config.yaml
num_hidden_layers: 14
hidden_size: 320
num_attention_heads: 10
num_key_value_heads: 5
head_dim: 32
intermediate_size: 832
vocab_size: 4096
hidden_act: "swiglu"
norm: "rmsnorm"
norm_place: "pre"
norm_eps: 1e-05
positions: "rope"
rope_theta: 1760.0
rope_fraction: 1.0
qk_norm: false
attn_scale: 0.177
bias: "none"
tie_word_embeddings: false
parallel_block: false
init: "uniform"
init_std_qkv: 0.0289
init_std_o: 0.0289
init_std_up: 0.0289
init_std_down: 0.0
optimizer: "muon_variant"
learning_rate: 0.00138
lr_mult_qkv: 0.7
lr_mult_up: 1.4
lr_mult_down: 0.7
lr_head: 0.00414
max_grad_norm: 1.0
warmup_steps: 200
schedule: "cos"
final_lr_fraction: 0.1
batch_tokens: 65536
max_seq_len: 256
doc_mask: false
train_tokens: 742200000
max_steps: 11326
dataset: "wikipedia_en"
Each number is 128 + 32 x the weight over its row's rms, rounded and kept within 0 to 255. Layers, rows and columns count from 0. Numbers have three digits each. The size before them is the row's rms in percent of the matrix's.

# down: layer 3 MLP down (transposed), 832x320, rms 0.0386, rows 346-359, columns 0-159
# gate: layer 3 MLP gate, 832x320, rms 0.0862, rows 347-359, columns 0-159
# up: layer 3 MLP up, 832x320, rms 0.0855, rows 347-359, columns 0-159
down346 097:160061137128156192123104127104139073109086121153116105152185093128092099111137098103169129140122183123112157153106065149034097100073128084170142104155048144194139096122112131114100140080166092125104129142121142118134127150074131174088131074088130103157123073161123133127099084140099116128190147120193065163137176114131112148146113147143133094142103125134131118101151109113109088180154116118093037146103129145088135101124080132051138055132166091115121123171107135093117092160185131
gate347 099:162137084102111095151109194160149092116109137152089072157112107131075165166076049151115102016143142111098080111107098087079204125139125166127098108114127144154174084140149138109137184168115161133161155134149064117133121099081098129090108077106113132148122184134136168170100137105143151108146128182122144051100107095128084146105116120093121159140046135118186153144076106096098154138131078070162122150119117187123080091069087135200170099186120160122099047157123144084107137126131171
up347 094:140160078029118091085183104135128114097136059124135164105157154116147097111141103072103158119119148194143136117143149089180139154067085142102165089127137163107029053120164055146129108123109127086151119128134121078175153148138139106173118097143175123097160104127122128101159121141101139152088075117150104104121123096117110139104140141171167129092165148194109133199115074086099170086093156142120136180069158103093123117134126128114126146131149116153119170118168091193060122153132109
down347 099:086142064121103130123154052138162117133075098135132156134198089100136118139154112105141136137132096120128172165125123172134078114156170071157173119094126072075165128155135118123141108132147124123181132146074154139132078189166149115167111206102134112166145113156192110161170100123094177078090132114134055164140092074086123120112095103135123157159134111157140112112126158105067144077154127088083110059113154111094167145137120100167116164123161098120146126152116126133044160111195112
gate348 101:114092090142149101100179100108148155188094133071127169104144078108097143162164103131168164118184148170118122153142108132135112118145096196151137151128138159140093051121175128144148154168154076114097135149149142121060038139089187148079126115155142128169098071179143161108164107122117140138157092146079157151169103154132074094089112108115166164148047178149095099113116163087094111129138081078166128084134163124161094179155118141094079102149099127082128129212107113141127169150091102
up348 105:135151117123115127131139098108154184116136167138162116136081124168115135110096178176133110134097104092159104102120124166119137089105175103111170082092132091175206176116105139108152113109059111118129141124153121159185223155094122089121133113137159057149095133079124093128070108143145180093106104131169093141130114122171136158126118142093105079113159138119146187139171128103118149104090148141116189120122121147087120119182126124135121148132137124121108080095106113074113152097125140
down348 100:127106174139149093130201068144165135173139103138124108085074122147123132059109164192160137141103098144088194155144111075080136131079111186090141133136054094133125200060135043146122122170081054103090109141062192096146151119129126113140141149105132134169105167150172110153097118056141185152114111152140089127157137124170134197112112151107077127106160150153143144138122140143127157163119151143135074112063087149111150149158156111132182131133160126124087088086144111116136123113143145
gate349 099:116142155170132090163157116115132112199156136143106075104125076160138160108121097081099081141080132090081205058141088130142155123135162186157175087084103084116080118147167153169131131174085110083174135113057094131070105131120078093086145140162090134128119137082105113104066077134129149122140159091176085104157100102128119156144135111093119105073106148165143099097106118109122146156131125149161083140114101120143161081157128135137123137109127151129092156135143139087171138160106125
up349 098:135108159130134063144167128084115084081172203184163100104076178086137114113138156189136130167112146153144113134093162164167098127112119109068105165079108166201147135127086151149101095082117128117117123138133143154118143123116130075155216134133146174140153114097160166145131157119076145162034141142181112122150139166162130154111098193079132066127146102136074102099120135104123131131071114123133063129101119095101142115181102177044178090123098164141119110119152107084090099105127143
down349 101:147101128136155168118143105081168087087123122137150117126116185129160129119074121114169155176141102157135105148134178148101098145129082125126094134161161158160146135128108128144132200105135133137125133133170186113198180110159151131189133114126122142152102122147163135107091162158141132106078111147124132119135172080092089109084076168105149072147105089080058123103145135141152143098175077137073091128083145150092127125138128105170161126166179148118156132146095126140115096099054150
gate350 094:149123113163215173194129078156079112092150096137115062090126080111112116148171178116139089137109147109093113152160124130147155122112175119124125130120126127155089076174100109152125107072132132092079116097115081092136087175066164156144116097179088114145148190123131175107137153081107187152102125160120101126120099127101131104127114155141143127130167081164106141110099063161161105145070129137123117080152134198129109152127127114096111139138099175102135098091119093153107131079101101
up350 100:150149165139071114124177168147110143182106068124103183155086091177153117095156141126149148128143108119062139124084137122115102083139154131122116178106082123123152139086159084172143136121177160125131136122136123167096112102145127153108127071097191168089102196103166133131072081135107113101183167113123175103156102151088120110136060146079135175105080137105151063135099125121181055163147064092174164121110082062100153161096133192111110088170109148133117129066158153083129080112123126
down350 098:159094197152071133162147142114174124122153120101077105096058166162105110139114094132108145157164102142063092148089116059092083144132070082174189129172094135147099084126172119100175176142177112109106160111164130163083092145092125158114192148154150155134108141111121129117137078205156125151144128119098178081139142122127101192107101079100101137145128135194197068130083124141094074091152089043128131156034139131115128127136161126176116099189154200087077063116143091122129114118136167
gate351 101:086115215161036116082079154089170169173106185129141167139131118080163154156118154141144168108116118156116102128091151153137114130094128152165087121148141112118124147082157151127084121162126206167170134112134113068117141118160141143156160076109136091155141158155076132108081130106179103052069110161139047140153115154134089124189090155121124120131135117126143117144131212150102087145112163171134108140085167174138097145148186059081126149110094110085093118154102135141127104103121162
up351 102:138106117195144065166148166092106126067168103120125164147053139112159155059132167136081102123182181198137101118111124159157113120128162167139169181110117099162130146170123155070107117117089067142181097094136122103134152110164103158121123110088122122145115181062133141146160080144183104139122113068113080151166067192183115134142138082141083186125085150084108088120160129178074148112124159140110102226106119148076131142105143131129163108110096135130177130179168138114161121143108156
down351 100:163148104125151145140161127134107082141073122120132103077123090082092124104185137152076168095152212103122096094103086121123114059108183069159138173118145154161046095184125094112099087125085081120099129065166140140145140130151078078089135131091070095086118175084169115129171080122124143163167098114146172139087126143147150148160128069149082182069089136138126150108116077116105181112192179128144112150172102069175164093104105200172192141147119104167129180143168117071106095136144153
gate352 101:122066072130111100101132124137125110111125111116175136097174117142124168183150108156045172119102187163136128117101136137074130130108105162198151078099148072148143151150134174137144185126105166126137060122174155139145116074104105122108141100144084126127163144150163082153122091167173174145093148119167090112126125128107076134118168077146134114119133111153129171120129105132128170167059152120140119117054148121194057150102090112108113157115105152133167097110118149178150135106110039
up352 098:135093117191150168149109106160170086093139118145130143136181075136111109113158089141105139055147169127123134134140139076148137134198103143139139126101087093129140141102070130147094082135182133080115096169093147126136099119185140168144116180113150149108201152105155107170119150079145187072182124091173110126147112171106094122086117143125109123184121101092121134152080112136149131133096148133154088094167103160197139146080121110200115104173139116164117110065078142115123082102102092
down352 100:154156094125138118032123184074123123107115136130110121133169113112125118135163127067113117101067097091132086064088136148133188125083140135141135148198148121101186131156142097146146087097129141144171154160125096155084083129057164159151134073091150165125197091108183115131135098072102136091123184141125088160119128095154108147124114113132079100139153128123096139156179126126066146126183224168100107150136079150170103167125091127103127178104145113119139113132110196165115105148123122
gate353 095:160119129166162115128128111056075072159079102156135108157123134165134110136120152105154147084154096122097101108134118116156103164107157089084139124204096163121095095105023166108109192139141074151159119119113164156124112112144195124146148140116185109075119158186138151166112116106128064069072066094144154174148133133144121118131148137109169068162098185156139078160170137099134107109123101181112140170076134157107159180125175076076092113127106073084108154086129138136106088161073112
up353 100:132125127147166130091095122099149150171093120116133089153155097135109136159111102068156140137143151130074181202143141134117091198132121145082123091134149130098116062123088100110157149157135080201123128117096119174119151123137139129128176166110154144066108132118151093074116084120107143113082047079128180130174145056169140105101098106105187157194106160178136114155130137150144113127168079146123140117128133151165104186093117089170090104158107156088117143147100184127155128187144126
down353 097:168149102173105065106138111062149124127132128153108132192135115143149140156059119099121132110107150138032111121172147164115107075139134134058123094141139117147134146093075125162091201202134052152135067143129122199098070087100111134178127147115145155094147118141100193129130146135101141148109095114139169164184087134162126108144116157120131141122136134128101130145142158104122076076132131164129185139150137151121110159114174075154154205148097142080121181151097112074108068153121073
gate354 101:145089162153159154091110114136152141115140146135103081129139137154134156123158109125211175082087130200133104114087131115136129066092121123140148046101126162200085120139070097122055125114209082167094143117094150139081102109210135133094098108114148156111086148133108223161161034148094083146122106180193115131146078150146169169145156131164113175100118123151182086079124118062103107136139107083097138123115080177189095116142104150151124082161137127116128081111117154114129086151102125
up354 101:113136082143116153087090108109130108174129147181093153133094143127124139195139151134216178140079113155125125144185177187150087094123095115105125078165110158222130076172072085163145100135115146161136176116158138148135139156194108094096073182208164130112141125126156130099161098142084118112202158091158111142166089142131120094107081143144169116151140074127154102098125111122094099106167148130144134094116086169151177117118195112129112146119104097121162052093083165162119151141123069
down354 098:131165088135067120107118131152146130141181173165189127169099179151081137101157118148062173145146163155132132092108058108115099116118098145127119101176146141119164135066069142145174114087133136125135122117143160112093089089123140184145137038122173086118136162115109119142157084197141161165121176126149131095093150078121137146155126170134138145145118118148080118096116150092109077089153135180121098127078116123148124127121143174116111103190115104111079170165174156090205109179148142
gate355 095:178158133078131132087077115189125113189158134090147168165130098132155192139156132148168178130091187096093157124138145099097102084032052089127164107143146118167101091126166139141106123148113129086108139135174140137122131165133134140086122173110148128112145094106172086120116164124150135140121092193167175065116146098097155074159176199111133151079121087129195068133081081135097142185101098134145131121115152125118133155157117071152094172134154167077156141123116139123118153064139167
up355 097:101129133143116104155176148083112112087123114147085124077072186117138097165101197152133111177227116142077120112133075144130203156158117095180115136118157101148155142127099107151090155130123073171133100160042164118131109073141143096129107105148130152158138120118113115086090151156175136150165114061124164162078088072100107176102105049085173139167125101093114148172183136147135207109157101112107105113111083162154102118169114142078157091115147140165168098049118085104116155137190101
down355 098:089117112102079112142206194120134133145122133191103091169092097083159131091055145107095122149180122162083071110131129142128165157174091158167137091116144131110100150054094132140144133127111128143168125140073099165107134108134162158094081124143159119166124148156165075142122130164157118136134206075160119104149102146154142116156131030163146173104101104107087113185120088115126166108131150164160093109066064145106099108141124172048135127123157134150115145107112128157103139122099138
gate356 103:139144178153106122129066123116104116146112117174186138116122100162154114105091096126093073113177097137105095161131093154147111065101134131073161167212125125121123110151091131150136109110141129159172126112125148197123090222125182103190163101136170180138151164113082126104097152137118128190146074134126145066122143109131145118055108102099096160115136088101091109120185079089066149084129157135103092126146090129060198169136107082079113100154163148110175135191087116139137079115142132
up356 105:153145190142174114166145131063108123098048152107121122121219104136133167152112134201119086115152143162097119121134165138066152149155137115134124133082099076152132155088101172069090158144133119185085095137063112154134193123145171149134101175180144129151116147090077144199136179108157149182128101136085090107103129131104147152158099124140080136116130159115108109124169104125113187098137110109153107120076097159141138096139093144099180166121142131122156158111192165138147071125122133
down356 104:110152084138150156118109068186104117133125120132082145164092095121159103175089177129164126142142099053179159128120152192129161158151149155105165142140165102145145092077142131159134136123103075172106120142104095139104142171150127128159097102060116115120119176110033120112165126011151114129086157161158088186115151149160067117102116074171157114105154139088109112171124175182193224091100104161170145135102119133148104183141070113133156097137190137134127152128139147128102136078125099
gate357 100:142074132131141120133092043099157139118167109167158122099123153115137097113155155160093118148110125147155136071150104145135128092083120113145126130073147128117189141115115090152127123121187138108095140136093082139101165110143050090204107139164154082144103234161128123114186154094151087121141128099147168148148146133099066133141168139106120116095096126105120113153111146184196156171111095095142125110161124142137134075173127124138183169159060118148170115058156146165093188059169146
up357 102:166132106117089127142194115100181138089113150103177150097118132105140109124135036130085113107098082109073157221146153133114130028068165109129093181070084138139103128112184125143113121153141076113106169099134171097112160184074116153168090167121162137128106086109148124114161100174094174148145112113111123157136170171173126076143114119126104151092135111134138044098169126116120127108048095131147083146143221171166176101137144133141140122128094146172172135131098105162082198126112105
down357 102:121100120123113168082161115082157190183078067143112145147147099113108121107173148202087134142168118184130158088107152141166192123114098144195157161089129163104162055156163160135177157151142134093115135136135151086106184069090121058116115111157104129061113169102121110076106129062185138166082171199196186151163112149101162118111131147109147130086079133155166085101107164114102126147109093128143125092151105112161062156105083113156113153099123154163124101160139121127097142104130150
gate358 100:148157122170111099158056139142070098113180081122179083155116134092130137168106093136096092099112130105153104176114135123154122123129113077166135103100100127088143126131149134098114112149130187105120131042180052119123078181152142084200172130143161123155165098130113081080147132069120114157103127201139150091124178131127075105162131173159143122141149083143081137064091085151130119135100071136085143138123088113107171134106126166148089169107149139212164092120165112080121136088144125
up358 098:091129084140082126130178094118181118159094161202092160061111134152153115056170153117102150139134130087128161152207152114146126137118095119128101133147151114167166122105126103127174085101086104089165110116071176135177082078109084137076117108085104137133112192156099166213133166135070132136150143111153171136112103104135142142133131102116093134206116159150184135159150127075109110101171130148138193113103133106147103083091136098146190124140136115095127163155156159138185132135110114
down358 097:121110177076157065121154120118113133139113130162106145176134074151102115129125115107099188093128164091082111090144076185148091154089106098143202198072081143109128158120116122141119129155140133091091102170155131157150152117146096122112159189104108183144089158153117111129101146134109080120051161132113100156206126082057157071085130127135182178154092160081139171186109115111130104146130136078144133139165072122116123168128100114127103114150155084102077159122095119119187078136132164
gate359 098:159139117098103187118146196106200158125142149075121125144150077115106096148150094176048126195123113117109129068118186082146119128110141119101135143114100110116078084169091126184191130145089188137094096116147163113128120150114145142054142112131124175107118122102106089144192124079109167066076158126167110117121157152125137086135138133076129145097212083161082094101128163158129118086140099124134113152213183115107100147133120144132095106128058127076147160162143129089060177180115136
up359 091:167172129122093183148143200104154138103193124096145130168111076159179121126140064131093106151093107076141140134181168093174117177141139057156163125103103058077115127177138122145146140160135150110119119075202140106147061161105137069080169032125155204111161141156130117204112114147120132141103150119163083107067100114145099130161158126134117143150168075109162083100126117135097161046128096153159131153160171133081095100125143174126085138131139114099078151150169103134103187145129178
down359 093:131116139100140131154127150120178128171126178082169150124105124161156083117149070111024126162091106130173108108201164125167018183169197133133090116114133126163128132148177148154173230109173120107148143090144136110193129066088104125106111077133145164158149155087138091210124057158108133145161143115134090170091094118119127132123116110135059185152181136080111079170144127101124128042155160120168099159147193131117101084066144188153088177110083131105204116112148124170154149175091113